Part of a small language model's weights: a variant of Muon for these matrices.
Each number is 200 + 20 x the weight over its row's rms, rounded and kept within 0 to 999. Layers, rows and columns count from 0. The size before them is the row's rms in percent of the matrix's.

# v: layer 7 attention value, 256x256, rms 0.0872, rows 144-159, columns 0-127
# o: layer 7 attention output (transposed), 256x256, rms 0.0627, rows 144-159, columns 0-127
# q: layer 7 attention query, 256x256, rms 0.0938, rows 160-170, columns 0-127
# k: layer 7 attention key, 256x256, rms 0.0943, rows 160-170, columns 0-127
v144,094,212,202,206,203,183,218,209,209,204,198,260,175,200,207,193,195,217,211,171,178,174,234,215,180,194,210,184,198,211,219,182,168,164,215,184,199,214,209,226,193,172,189,215,218,212,148,230,189,219,203,171,229,199,200,188,221,191,218,200,201,154,216,201,212,211,166,203,174,191,203,189,226,189,188,195,200,166,203,174,214,208,192,190,215,146,198,186,215,216,216,196,184,199,211,200,213,227,214,187,236,218,166,175,191,198,209,216,179,213,218,171,232,188,209,197,204,216,147,183,179,224,206,187,198,189,225,211,222
o144,096,196,206,199,195,209,192,188,218,164,204,174,211,241,197,207,197,190,200,189,202,187,226,211,210,233,221,194,227,198,197,153,192,218,206,202,195,191,149,238,198,213,182,180,196,187,233,192,195,210,171,181,212,186,210,257,207,198,227,211,196,218,197,220,195,236,191,196,175,205,216,182,244,216,223,218,201,185,175,185,190,206,208,182,200,242,189,227,192,192,178,177,222,161,153,229,186,215,204,191,187,201,194,243,203,199,187,221,185,207,206,218,194,170,156,204,169,193,192,205,156,209,166,212,195,218,170,181,191
v145,091,264,202,197,219,180,220,214,195,207,206,195,200,192,182,226,202,226,214,205,176,243,188,209,206,194,176,183,177,196,237,173,218,193,184,238,189,227,138,192,215,182,205,202,177,212,196,149,200,172,233,196,194,207,206,168,203,201,166,206,216,219,196,207,222,197,212,181,216,201,201,216,173,219,196,199,191,149,165,233,156,207,181,214,175,190,196,199,191,226,202,199,188,198,211,221,201,205,221,198,184,193,212,220,181,192,205,229,236,219,192,195,178,175,194,219,226,196,177,185,199,223,207,208,232,204,212,195,189
o145,089,203,217,182,204,195,203,191,223,208,234,215,191,189,196,182,181,213,219,214,213,188,195,161,202,198,204,206,166,228,194,209,183,207,207,212,167,194,229,206,191,218,206,196,188,212,186,199,209,202,222,188,214,197,215,214,216,225,203,209,217,192,182,166,225,185,224,216,174,213,220,213,207,189,218,194,191,202,216,201,194,222,192,225,229,193,180,242,198,191,172,214,174,293,244,188,205,235,227,188,172,219,173,235,187,226,215,207,172,217,204,225,218,241,205,179,199,205,177,201,219,219,222,194,186,171,210,232,245
v146,088,192,168,192,185,186,271,185,183,202,195,175,194,187,216,182,195,215,214,205,207,149,203,170,183,213,187,169,204,246,169,197,154,185,205,206,224,158,170,200,213,179,229,183,173,227,209,215,171,179,189,268,219,231,220,149,227,195,180,210,206,202,219,209,218,226,240,248,191,203,233,197,164,198,178,199,205,197,197,224,209,198,206,175,185,188,228,196,163,198,187,199,222,166,174,188,193,172,177,197,202,186,194,203,225,191,205,179,190,179,212,190,209,224,193,206,196,193,204,210,204,199,210,222,218,201,223,214,185
o146,087,207,206,219,193,176,208,161,199,203,188,235,216,202,182,201,246,206,199,214,177,217,202,182,211,184,207,187,256,222,201,163,156,232,184,199,214,217,210,174,204,189,192,168,208,212,193,180,207,199,211,201,211,233,182,221,168,221,215,194,173,236,201,197,202,169,243,187,201,196,202,187,181,217,190,227,185,190,187,182,169,222,162,174,201,191,223,201,213,187,193,188,202,207,180,182,219,188,203,176,187,190,161,204,156,219,157,203,201,189,217,238,219,184,209,168,201,177,215,183,184,219,234,191,183,237,222,200,216
v147,091,161,200,173,219,190,191,168,205,209,231,196,202,204,212,182,206,217,258,209,200,211,200,219,197,184,208,219,198,159,200,211,218,173,215,211,182,187,204,203,221,179,225,187,178,208,189,202,188,179,212,186,191,218,205,169,211,207,192,195,202,219,181,196,189,202,175,148,171,210,220,208,149,215,179,188,196,204,209,227,179,192,166,177,188,176,205,169,199,207,191,185,179,189,203,222,221,208,211,184,192,219,181,244,153,188,184,171,204,221,193,217,160,197,190,209,179,194,221,220,247,163,200,193,215,211,209,229,223
o147,092,200,210,194,200,207,218,155,186,214,180,204,204,216,227,200,183,232,169,225,253,190,174,185,187,191,199,174,144,203,220,229,197,201,152,192,226,175,206,183,203,227,211,261,170,206,202,181,201,172,199,150,177,206,204,193,197,192,222,210,184,194,216,205,205,201,207,216,196,235,194,175,196,208,187,192,209,219,186,162,200,196,210,208,163,207,191,209,188,207,170,162,210,192,214,201,203,150,198,201,188,223,198,192,244,219,205,179,187,205,244,206,211,196,209,220,220,205,174,206,185,193,213,190,207,180,228,234,168
v148,094,229,203,162,184,202,218,223,165,191,200,197,190,211,187,212,225,213,215,237,165,202,197,233,216,193,174,203,195,231,182,193,186,178,200,182,225,192,201,189,205,172,205,233,237,199,218,233,177,184,216,214,232,211,180,198,176,205,209,194,181,186,194,216,189,216,195,204,201,167,197,175,178,206,187,190,174,196,215,180,169,171,217,246,229,159,234,199,192,225,170,186,205,197,204,198,211,196,213,169,168,196,186,182,204,177,213,215,190,189,144,218,185,195,171,188,220,208,220,203,204,189,205,186,174,199,210,174,195
o148,093,204,186,193,201,212,226,205,220,201,189,201,217,184,222,211,173,187,200,167,232,198,197,142,179,182,184,202,239,163,188,205,205,216,244,183,181,200,216,205,199,199,241,184,207,217,202,216,175,168,241,211,156,185,223,202,209,245,167,190,214,228,181,215,231,199,215,209,179,184,183,211,203,198,230,177,225,176,200,226,165,220,205,194,156,185,180,200,181,193,211,207,209,219,183,180,196,180,213,198,183,195,186,152,193,222,202,153,185,206,211,184,232,190,178,196,203,138,206,193,165,212,166,137,223,208,201,212,194
v149,091,203,169,180,233,207,177,207,191,207,221,187,175,196,174,239,158,202,209,190,230,212,201,210,209,215,203,206,200,173,205,212,180,226,168,190,205,194,146,193,190,184,185,247,200,170,231,221,213,196,167,179,188,201,187,214,196,212,156,154,202,210,194,192,193,215,261,184,220,200,208,204,173,227,200,190,180,206,215,207,178,167,185,210,210,183,193,244,199,210,172,178,147,197,195,228,217,183,203,192,227,214,206,205,237,209,170,215,195,185,199,219,199,221,202,201,182,216,204,197,223,177,172,238,212,200,205,177,223
o149,092,220,200,214,200,228,223,223,189,161,218,213,215,208,234,153,225,211,212,190,179,200,202,206,195,178,210,204,169,211,234,232,210,238,228,174,209,183,198,215,158,225,242,226,212,195,187,201,182,158,223,206,224,214,195,176,176,211,197,139,218,170,191,202,217,194,158,182,204,209,194,217,204,203,203,171,226,204,218,176,209,202,201,216,176,176,202,199,219,182,191,246,223,221,199,198,197,212,212,215,197,160,179,205,201,220,213,175,171,187,206,176,203,159,206,220,216,206,214,154,174,209,196,202,225,203,209,194,200
v150,089,238,195,231,189,193,208,194,214,172,204,221,203,196,187,217,233,237,206,167,194,167,234,199,185,201,217,198,202,169,197,188,165,202,205,246,199,210,215,200,215,191,157,193,199,216,201,165,231,217,195,195,183,199,197,205,211,202,199,224,188,183,198,197,200,214,208,208,182,213,162,191,211,210,220,175,201,189,211,197,180,163,206,184,221,203,194,184,215,206,264,236,201,215,222,211,201,186,200,210,210,200,169,190,222,189,232,220,189,190,180,213,213,202,227,200,180,232,204,170,191,188,192,201,196,203,202,203,221
o150,093,188,211,205,195,181,195,153,206,203,173,196,164,220,208,203,231,194,230,188,225,242,187,231,202,206,170,192,219,180,221,192,220,178,182,203,165,208,176,204,210,184,221,200,189,194,196,195,203,223,163,198,182,225,212,195,262,186,185,213,201,212,175,191,170,228,185,222,184,198,210,199,167,206,191,196,227,176,202,209,202,197,223,217,191,210,225,213,169,194,157,195,175,129,200,204,180,181,205,207,223,185,210,214,170,195,202,213,213,217,237,199,222,229,199,202,180,170,163,161,210,205,212,208,220,180,174,197,187
v151,091,194,196,198,174,214,175,241,205,195,234,200,183,222,236,191,221,219,165,184,227,215,195,193,186,179,151,201,205,199,192,220,196,180,192,201,220,219,191,208,220,189,180,184,172,198,198,202,177,208,204,220,186,192,168,199,184,197,189,194,202,183,232,203,168,175,209,242,204,217,189,193,214,221,217,189,181,203,197,207,248,179,201,215,195,212,185,203,240,191,208,179,154,206,229,238,195,192,204,224,207,244,206,210,229,192,172,175,219,199,207,191,199,207,189,189,215,185,199,182,180,205,205,234,194,205,222,182,203
o151,091,201,191,185,214,198,216,225,210,201,206,194,189,205,208,184,196,161,172,206,185,195,193,216,215,218,233,194,170,210,216,232,204,200,145,249,223,207,234,248,146,187,207,188,198,197,184,202,179,218,185,197,199,193,210,207,185,212,199,208,209,202,200,217,230,205,183,183,205,207,202,181,180,220,218,195,234,211,184,196,200,199,203,169,176,230,204,201,223,211,171,236,192,220,147,177,162,191,213,189,223,166,208,193,175,199,184,200,182,206,186,232,172,212,198,185,202,183,198,156,213,206,208,251,181,196,228,154,185
v152,091,204,195,221,222,199,202,189,179,197,190,210,202,174,208,191,227,209,216,209,201,205,203,182,176,206,197,204,206,210,250,186,195,181,223,238,216,187,183,194,207,184,186,201,222,188,207,196,172,202,206,188,180,204,203,183,194,227,179,218,133,202,226,199,241,198,234,171,190,164,194,169,179,185,189,137,189,207,193,219,208,221,184,197,206,214,234,210,210,212,180,172,203,202,221,201,199,222,193,199,207,194,210,214,201,185,194,221,166,216,192,234,189,204,152,249,220,251,201,196,230,189,198,206,232,201,206,207,198
o152,096,192,196,227,194,221,211,184,194,215,144,210,162,207,189,224,208,189,193,189,221,179,196,175,209,234,236,138,257,187,193,200,156,201,217,180,182,211,207,216,185,211,228,251,180,201,194,203,176,235,213,196,189,198,232,190,194,212,209,225,197,193,212,210,214,189,200,184,180,193,242,223,206,184,229,214,198,141,176,183,191,204,194,204,218,197,231,247,217,183,202,221,177,205,197,234,211,204,219,215,194,199,188,196,209,189,228,203,199,205,197,209,167,228,171,218,204,198,187,175,198,197,233,229,195,222,198,197,196
v153,093,186,233,189,169,212,189,213,199,213,218,220,165,205,212,196,215,155,189,202,218,215,227,205,219,239,209,168,213,224,198,218,197,196,192,173,205,253,155,205,191,209,201,204,204,202,225,233,179,178,211,192,165,223,219,224,167,201,167,190,164,174,196,201,190,209,207,198,201,216,184,168,240,250,155,195,205,199,189,204,205,207,186,168,200,223,235,181,205,185,220,226,224,164,213,212,195,195,217,180,192,227,196,169,180,202,220,231,193,225,238,174,209,224,190,233,229,211,187,185,216,206,219,193,187,195,182,206,191
o153,095,195,182,177,197,187,200,195,202,215,187,179,205,228,197,211,219,196,217,215,185,166,177,186,202,178,210,213,164,202,180,240,196,188,212,202,190,213,200,203,214,207,162,219,172,182,219,195,202,167,183,184,200,208,210,227,175,184,170,210,196,232,164,195,200,178,214,204,207,196,214,199,200,149,215,191,232,208,175,182,201,199,210,241,204,212,207,197,167,214,145,239,186,187,191,165,192,209,179,179,199,199,195,222,181,175,182,198,184,190,156,214,199,231,203,211,213,163,204,211,184,220,193,204,178,221,171,202,209
v154,090,189,227,185,228,237,196,182,219,228,147,217,221,203,203,208,178,190,209,183,227,221,201,201,203,235,210,207,200,202,179,206,173,189,166,199,231,176,190,228,211,228,252,188,203,191,170,244,223,208,222,184,241,187,209,201,197,184,216,168,181,200,231,181,226,199,223,198,193,182,173,201,201,224,250,212,199,148,195,186,198,190,191,174,163,185,220,201,164,212,192,207,207,203,238,214,194,210,201,189,213,227,227,191,226,206,214,188,187,206,187,182,196,179,180,179,155,182,191,175,162,194,215,175,187,198,205,188,177
o154,090,206,231,206,209,216,181,215,211,196,210,212,191,170,249,211,198,229,192,173,192,186,214,217,211,202,190,193,223,201,173,183,183,183,191,190,190,226,171,174,224,193,187,165,246,192,230,209,195,207,206,161,219,166,166,197,188,160,218,200,199,163,194,220,178,183,188,199,214,180,228,181,227,206,219,231,185,168,206,199,184,186,180,227,183,202,209,186,209,229,233,228,202,219,203,222,214,190,173,205,202,182,180,165,201,200,243,215,228,211,190,221,194,201,196,188,200,214,190,183,207,175,201,202,207,173,188,202,199
v155,091,204,190,186,202,188,198,184,183,195,206,216,248,191,166,211,199,176,217,155,183,212,190,223,209,244,161,177,200,182,184,209,195,232,240,212,194,178,204,220,238,212,213,159,230,220,173,219,191,212,208,179,193,199,196,219,210,211,187,170,203,219,215,174,188,219,199,201,143,219,187,218,195,188,221,166,226,197,176,205,186,171,234,218,201,201,197,199,226,175,208,179,229,189,184,156,209,182,210,204,216,153,168,186,181,222,171,249,216,203,223,222,183,199,206,251,188,182,161,171,196,205,209,191,158,182,172,190,179
o155,091,142,217,210,195,236,201,183,196,218,243,185,214,193,164,183,194,199,205,210,220,201,176,204,187,195,213,229,167,204,208,184,206,167,190,180,180,243,183,215,213,197,168,205,195,218,209,210,218,204,190,213,206,243,193,202,232,185,173,202,182,185,222,181,196,189,229,193,214,184,199,187,208,180,226,218,208,211,192,206,173,198,193,201,196,211,193,215,192,192,201,199,187,237,191,178,187,234,234,204,182,202,166,196,204,231,201,187,184,185,203,174,182,233,201,238,198,206,245,225,201,214,227,217,195,232,250,187,207
v156,089,186,183,204,218,197,199,191,216,184,195,191,175,195,163,182,170,234,208,186,206,211,209,208,208,224,183,225,206,170,178,214,195,196,196,206,177,202,200,169,224,171,242,165,196,205,164,223,180,174,229,215,166,188,197,199,208,202,158,191,208,216,188,176,181,194,186,205,248,202,242,171,240,187,209,216,170,190,203,202,198,194,209,251,205,188,210,187,211,212,204,212,236,172,169,184,200,200,217,214,198,153,229,195,196,198,212,172,202,170,175,214,194,206,198,200,234,188,226,186,212,206,215,165,189,169,202,249,182
o156,092,204,188,189,189,231,201,208,176,203,199,194,209,228,195,196,186,165,211,227,181,184,188,187,207,179,209,197,232,222,226,183,153,185,187,217,215,221,277,190,272,194,209,212,208,181,187,204,200,181,199,213,199,190,181,182,192,178,194,203,237,195,194,180,217,167,213,196,169,192,214,204,225,203,171,195,182,195,213,201,226,232,208,179,189,163,175,202,194,177,198,213,191,187,177,194,206,218,181,194,222,204,201,180,218,225,146,194,219,162,184,207,197,168,233,173,187,176,216,199,177,199,189,161,222,167,235,200,202
v157,088,200,194,198,193,210,191,184,220,209,170,207,226,205,225,211,198,174,186,202,172,208,201,204,177,210,190,218,181,215,202,186,215,199,169,204,199,155,197,187,194,170,209,211,216,185,200,194,209,218,215,214,192,222,195,236,171,206,184,192,229,179,174,239,218,219,171,244,205,182,159,243,232,225,183,211,220,199,223,194,201,161,187,213,192,199,218,200,220,184,190,179,254,197,181,162,168,173,200,191,175,237,185,195,196,206,201,177,214,213,172,176,207,195,213,203,213,179,198,184,185,204,186,204,234,161,192,201,189
o157,090,229,199,180,190,200,198,161,218,202,232,235,162,233,174,179,196,158,179,183,216,222,191,219,179,214,237,232,208,191,174,168,188,211,202,187,195,207,195,185,201,208,179,170,183,183,208,186,187,190,217,193,196,207,196,185,203,235,226,188,218,197,180,166,211,241,212,206,206,164,207,235,169,197,229,196,199,180,192,189,209,212,198,196,213,173,203,215,196,196,226,173,217,171,233,208,169,198,162,201,199,186,184,195,210,174,189,189,199,203,212,195,208,224,197,180,198,170,171,240,202,178,186,211,176,221,182,198,203
v158,092,217,168,197,200,156,197,235,216,183,183,230,192,187,227,179,171,183,200,188,204,181,204,210,236,179,226,169,216,213,218,184,219,169,186,206,142,251,177,216,198,167,192,200,166,189,189,206,211,214,184,224,195,200,200,194,216,206,203,178,221,201,235,204,182,212,213,188,206,230,200,239,217,217,189,203,213,218,169,192,193,240,201,197,178,200,186,230,218,222,195,171,188,208,235,193,198,222,203,187,194,214,176,222,175,173,189,220,209,204,207,213,208,189,178,191,232,203,189,180,213,215,184,209,213,233,188,205,201
o158,098,172,200,215,161,192,220,199,200,190,228,223,207,200,142,155,224,218,226,192,215,207,211,202,179,207,177,176,165,198,150,199,183,219,183,253,196,171,199,197,179,239,206,190,219,213,226,173,186,202,167,199,217,219,198,198,178,187,205,186,214,228,175,209,152,208,194,230,156,161,178,214,196,188,208,218,203,194,237,168,233,158,194,220,238,214,183,247,196,233,168,217,223,194,186,222,198,228,186,207,199,228,234,198,201,191,196,206,203,204,182,205,212,177,197,210,194,208,218,180,184,224,206,232,225,215,176,180,205
v159,093,212,195,157,212,209,196,225,205,176,209,188,199,204,212,210,201,185,187,197,220,202,224,231,187,226,182,162,209,192,214,197,198,205,200,193,191,212,192,236,177,200,207,192,212,223,175,226,179,239,211,212,194,224,199,201,202,155,199,214,205,198,229,169,199,181,192,206,199,228,222,180,235,229,224,215,188,198,194,218,214,203,229,175,205,208,230,200,176,199,187,186,176,159,172,256,206,203,180,193,196,204,203,246,173,194,200,210,205,211,217,177,228,186,169,234,174,179,175,180,223,152,200,230,214,197,198,184,187
o159,098,186,195,192,201,205,196,212,196,186,189,180,162,226,199,211,225,234,201,166,203,173,207,203,214,196,169,196,202,221,185,214,225,205,201,177,234,194,225,182,214,227,199,189,203,204,237,181,191,150,199,186,223,202,218,210,192,214,216,147,207,217,205,201,190,192,179,185,211,207,202,195,213,146,220,250,222,175,195,199,207,232,187,186,196,194,212,195,207,225,184,226,198,178,200,183,183,204,215,199,220,202,164,209,185,188,235,194,190,201,184,241,176,226,198,205,177,212,214,187,183,193,177,182,164,201,160,228,214
q160,045,195,192,193,213,180,219,177,205,229,172,200,207,217,183,226,189,263,150,195,169,179,189,214,189,184,212,204,213,169,212,212,177,160,220,210,183,198,171,196,211,196,242,191,183,199,181,188,201,223,196,190,193,163,218,194,202,169,221,177,203,197,179,188,218,187,226,224,193,188,189,226,162,221,180,234,239,198,179,190,209,199,200,213,227,215,176,194,196,200,222,223,228,159,204,192,176,197,189,202,236,192,177,243,178,170,215,181,215,247,235,169,231,173,202,188,183,205,213,188,177,197,222,193,222,215,159,184,218
k160,052,201,218,217,171,213,193,203,213,225,204,187,189,205,193,191,190,182,211,240,173,196,214,201,242,214,214,199,186,143,179,231,210,209,186,192,215,214,222,201,204,165,228,191,212,209,176,215,186,213,221,252,183,199,195,156,222,213,225,189,216,193,197,211,183,209,173,219,195,211,175,223,185,208,177,190,200,197,200,192,198,207,209,195,207,211,221,250,179,168,180,214,191,195,211,201,195,202,196,189,224,228,191,172,230,184,198,192,150,193,242,188,202,189,216,207,169,207,204,178,222,202,223,213,195,205,147,218,202
q161,059,202,201,199,197,198,230,227,187,196,203,180,215,189,194,187,208,161,194,188,232,191,154,215,213,193,179,202,201,194,188,209,210,219,217,224,185,148,200,213,219,172,251,214,217,236,212,189,231,169,204,176,217,185,173,210,185,182,151,211,210,189,202,187,228,234,190,187,186,171,205,188,229,187,199,207,201,245,203,213,189,199,176,222,212,221,177,200,223,199,185,198,200,231,155,178,179,221,226,175,209,192,219,189,182,215,217,201,171,193,190,213,154,237,195,199,204,210,194,183,199,218,188,189,182,193,196,234,215
k161,048,244,175,195,183,220,167,202,191,208,207,165,197,182,191,211,192,223,167,195,177,187,229,206,205,196,177,209,183,192,161,186,173,186,204,216,231,167,220,199,200,242,226,225,184,260,204,244,185,188,193,195,180,225,190,199,196,198,182,185,159,203,197,224,207,219,174,189,175,218,190,246,193,210,210,209,232,192,186,161,174,199,161,214,214,208,184,201,188,206,209,166,168,195,207,215,180,184,179,194,178,211,168,205,206,212,219,183,187,194,181,198,194,202,205,232,190,189,237,180,181,190,211,181,204,193,174,211,184
q162,062,213,192,190,202,219,210,186,180,194,197,188,186,223,230,211,177,216,192,177,194,194,169,170,220,187,206,188,214,208,197,188,164,230,205,222,173,174,209,211,206,220,226,204,191,232,210,191,199,182,221,210,207,194,180,225,205,166,184,191,238,178,201,180,210,191,213,213,193,178,227,174,210,186,230,224,241,220,204,238,216,163,185,200,238,190,167,189,234,197,196,179,203,235,152,215,190,214,228,190,190,194,203,218,174,196,213,175,192,206,201,182,199,211,219,194,215,184,216,194,219,203,187,167,211,193,181,244,189
k162,043,219,216,205,189,199,221,210,202,161,194,209,196,182,182,214,216,205,182,188,251,206,185,200,167,231,222,202,188,213,211,195,196,215,209,184,230,187,180,199,220,200,159,216,182,194,191,203,169,197,220,195,202,201,224,243,163,174,206,186,164,214,190,177,192,166,180,184,213,202,229,228,173,204,174,220,181,183,210,189,206,201,178,187,202,212,176,162,199,202,204,200,210,185,193,210,179,204,206,220,253,222,223,181,181,181,184,240,167,191,217,202,176,189,192,191,208,234,204,179,180,182,192,225,216,183,188,182,198
q163,049,211,207,193,225,212,225,218,217,222,208,212,211,218,202,216,211,179,191,249,202,173,226,217,206,211,183,203,221,191,169,215,197,223,203,200,201,229,165,191,211,155,179,195,182,173,206,197,214,216,210,168,207,188,195,202,192,181,193,210,227,202,198,192,217,148,215,174,218,199,174,179,180,161,193,204,168,221,197,243,211,195,172,196,189,215,190,184,187,226,197,214,177,188,242,216,195,226,241,195,209,196,198,240,160,226,195,176,199,209,227,208,171,190,225,197,188,177,183,207,242,205,229,182,217,183,199,193,226
k163,054,170,171,188,217,202,186,180,191,190,181,217,198,222,181,212,189,181,197,159,232,211,203,198,217,149,204,194,208,163,238,212,208,186,186,218,179,173,167,189,211,195,174,218,167,204,225,209,193,193,209,193,191,188,232,174,190,190,189,160,178,186,208,195,201,196,212,219,174,196,224,166,209,188,204,245,202,218,198,209,193,182,187,193,200,187,166,188,212,249,200,204,173,220,197,202,194,192,198,211,187,189,194,221,167,191,161,234,219,218,176,205,199,202,211,178,231,197,209,206,191,163,196,201,177,181,183,167,225
q164,058,208,196,194,215,206,232,209,205,216,201,213,221,187,205,205,203,209,204,208,189,218,210,203,196,188,247,227,212,211,196,217,191,213,158,196,143,199,200,196,182,171,212,226,162,178,193,200,221,186,227,210,200,200,200,253,222,207,166,193,209,197,215,196,188,182,225,174,222,204,230,215,190,180,186,161,216,185,203,213,153,205,212,207,252,245,191,192,230,163,180,211,191,213,179,185,205,175,205,173,209,214,205,196,198,190,188,220,176,194,210,205,174,230,222,181,204,210,191,178,206,259,173,224,182,201,213,207,209
k164,048,172,197,193,203,201,180,199,191,171,203,201,211,171,187,209,201,172,210,177,222,200,177,211,221,200,219,189,193,212,240,158,198,186,223,216,195,185,144,202,211,194,210,192,212,266,247,208,204,186,199,207,234,188,213,193,199,213,207,200,189,181,211,216,204,186,184,198,197,208,217,151,211,188,232,211,221,220,206,180,227,224,190,195,177,196,160,193,205,191,188,202,209,223,198,189,179,215,243,220,196,150,251,198,169,171,195,212,227,217,149,214,180,213,201,219,258,196,204,188,198,159,192,188,191,189,210,177,224
q165,063,202,219,202,211,209,165,194,218,201,214,216,196,185,191,204,205,176,198,244,177,189,220,201,193,227,217,187,204,231,173,193,181,196,186,162,191,230,192,196,211,192,159,218,198,181,187,216,189,251,189,186,188,198,201,180,223,228,230,206,200,241,201,202,192,182,176,189,231,206,204,231,219,198,189,204,161,156,198,141,218,214,227,192,144,193,241,203,187,202,186,224,213,182,212,186,220,204,212,189,161,208,208,218,222,216,191,209,215,169,215,212,205,187,192,216,196,209,208,215,209,212,204,219,227,183,215,191,198
k165,054,217,226,219,174,162,231,195,199,180,191,180,206,195,223,182,189,225,173,231,181,194,203,175,199,233,179,214,211,204,166,225,195,191,214,196,222,248,209,209,208,191,208,221,235,172,179,192,201,212,195,172,197,199,171,162,208,214,234,217,221,171,201,242,201,174,191,159,177,184,189,188,201,209,176,179,171,184,198,203,186,217,189,181,209,202,233,199,176,180,187,181,203,185,225,214,201,220,205,208,216,183,227,203,245,224,199,184,183,206,213,197,209,177,207,223,183,182,176,198,218,192,222,202,238,218,240,208,184
q166,057,205,203,185,217,199,169,138,203,202,221,203,202,212,195,185,198,185,197,221,177,191,174,209,199,228,205,189,223,237,189,199,205,174,219,169,193,210,197,201,209,218,193,202,219,205,193,206,194,221,196,217,196,177,201,179,237,203,207,201,207,221,215,210,188,173,204,180,194,203,167,217,194,206,216,193,196,182,204,193,191,182,236,168,195,238,196,191,170,202,215,201,209,166,200,185,198,224,235,217,168,213,198,204,179,195,161,191,224,175,223,184,181,215,235,176,160,189,209,244,220,212,200,245,215,214,200,201,206
k166,051,180,195,197,192,233,199,231,183,191,208,205,217,181,193,192,208,190,201,195,199,205,202,191,201,199,235,163,222,228,178,189,179,216,212,202,181,191,166,222,203,191,198,190,202,197,233,197,176,201,185,171,209,216,201,209,192,203,191,187,207,216,208,215,201,201,217,190,136,204,202,195,222,190,188,191,217,173,168,164,191,212,228,190,189,215,201,178,192,192,183,205,189,223,190,252,205,186,183,200,174,163,218,194,217,202,230,188,230,229,178,223,193,199,162,203,222,154,202,178,204,208,191,199,168,215,220,147,200
q167,066,195,231,206,215,217,195,199,211,203,199,218,222,178,203,208,227,198,187,253,220,204,197,218,177,222,220,204,195,239,170,212,207,150,194,160,165,219,192,197,175,222,173,174,205,172,202,191,199,221,196,192,200,219,202,206,189,220,188,227,198,252,188,214,218,173,180,157,249,207,229,209,178,218,206,180,172,166,204,210,159,217,228,192,198,209,205,229,178,187,231,242,213,206,238,229,209,203,175,168,199,209,203,211,183,188,180,223,203,193,227,186,217,217,219,192,214,181,190,219,204,205,167,198,177,181,173,177,221
k167,061,230,198,227,189,240,168,161,214,245,217,204,225,220,191,185,195,209,257,203,144,195,199,175,187,206,218,238,193,180,185,206,180,215,168,197,173,204,227,217,186,205,243,216,215,190,196,210,200,200,203,228,192,215,213,200,228,195,202,182,216,200,175,187,197,184,219,187,179,211,174,202,208,191,197,185,212,200,218,191,176,161,203,204,224,225,219,207,228,163,161,189,210,203,212,204,194,211,187,196,225,206,185,202,204,211,220,225,155,202,211,185,199,185,201,225,180,201,214,231,214,202,218,179,219,216,218,185,184
q168,067,213,208,185,193,196,209,179,200,209,195,200,209,197,197,220,203,209,217,230,252,200,223,208,183,188,185,200,185,181,192,222,221,191,185,190,197,238,183,206,192,203,203,199,177,194,235,183,197,232,176,212,216,207,206,206,172,191,222,236,203,208,202,221,182,170,211,185,264,192,210,187,185,209,189,217,175,172,202,206,216,209,186,166,207,211,225,214,180,180,197,226,208,208,200,199,220,188,158,210,205,193,180,213,222,193,200,219,194,184,197,197,203,186,173,196,231,225,210,192,169,201,184,172,178,156,213,204,205
k168,053,224,201,229,198,214,206,175,228,241,176,193,182,166,203,222,187,238,197,207,175,215,202,179,190,226,193,223,167,167,193,186,197,196,199,185,209,187,245,197,175,214,226,192,193,199,191,210,199,198,193,214,194,200,192,183,188,177,210,197,215,182,199,179,204,203,178,240,187,181,159,230,206,197,176,204,185,226,234,225,196,169,178,232,227,194,210,190,186,197,196,179,214,170,222,171,208,212,172,191,215,240,186,197,250,219,215,182,173,203,204,201,206,189,201,190,198,185,205,178,195,177,230,201,220,200,184,227,192
q169,069,165,194,189,167,171,184,218,184,216,192,169,214,201,213,244,204,187,201,195,211,201,206,196,219,172,173,211,147,190,215,226,221,186,240,212,214,175,203,201,201,190,193,196,198,221,214,170,206,197,190,179,205,193,157,197,194,211,160,224,199,164,198,197,190,211,179,235,216,200,196,209,203,212,194,223,205,215,179,236,233,191,174,220,203,191,204,181,166,221,223,189,180,262,197,192,188,177,175,174,206,187,191,166,201,185,233,204,165,174,172,206,202,204,196,198,255,172,201,201,185,178,196,185,199,189,197,209,173
k169,066,200,191,191,200,177,188,221,210,229,204,202,200,176,169,196,183,209,231,188,250,188,214,202,174,154,204,175,150,167,213,195,209,205,179,197,219,196,233,217,204,222,203,200,175,204,207,215,198,214,186,190,173,198,199,225,195,194,209,219,176,208,204,159,182,203,208,209,259,192,201,224,192,192,182,204,178,231,200,230,232,176,187,230,201,192,202,211,200,211,209,245,226,176,177,173,216,154,185,209,203,206,178,183,183,201,197,206,165,192,173,195,195,204,219,191,188,216,196,217,203,184,172,206,181,199,172,247,197
q170,094,181,202,191,183,201,207,217,168,210,195,192,201,170,223,230,211,182,223,197,198,209,228,209,223,159,158,187,187,169,219,202,230,237,235,202,220,203,198,215,196,189,212,201,198,213,239,172,216,195,178,170,212,205,150,205,195,175,185,234,208,199,220,201,208,190,219,198,210,184,193,211,177,192,197,216,210,208,171,250,213,166,156,186,211,229,173,204,191,177,214,205,204,219,192,188,176,201,168,205,213,157,199,211,210,194,246,205,178,168,175,188,207,181,199,202,248,176,207,173,169,190,185,172,207,183,220,203,182
k170,080,197,176,149,240,196,193,224,218,204,201,209,181,163,191,224,186,199,208,180,266,207,201,191,186,178,206,178,199,184,228,201,195,202,193,244,219,203,208,203,199,207,155,213,190,206,210,203,214,184,196,208,206,180,221,207,167,216,202,160,178,216,210,168,205,220,180,255,251,178,182,177,232,177,196,209,199,208,222,233,207,214,203,205,178,198,194,165,188,223,179,196,173,218,209,190,216,191,199,193,195,194,208,206,185,197,208,212,159,182,213,223,213,228,216,199,221,201,217,191,213,176,199,217,185,187,212,192,229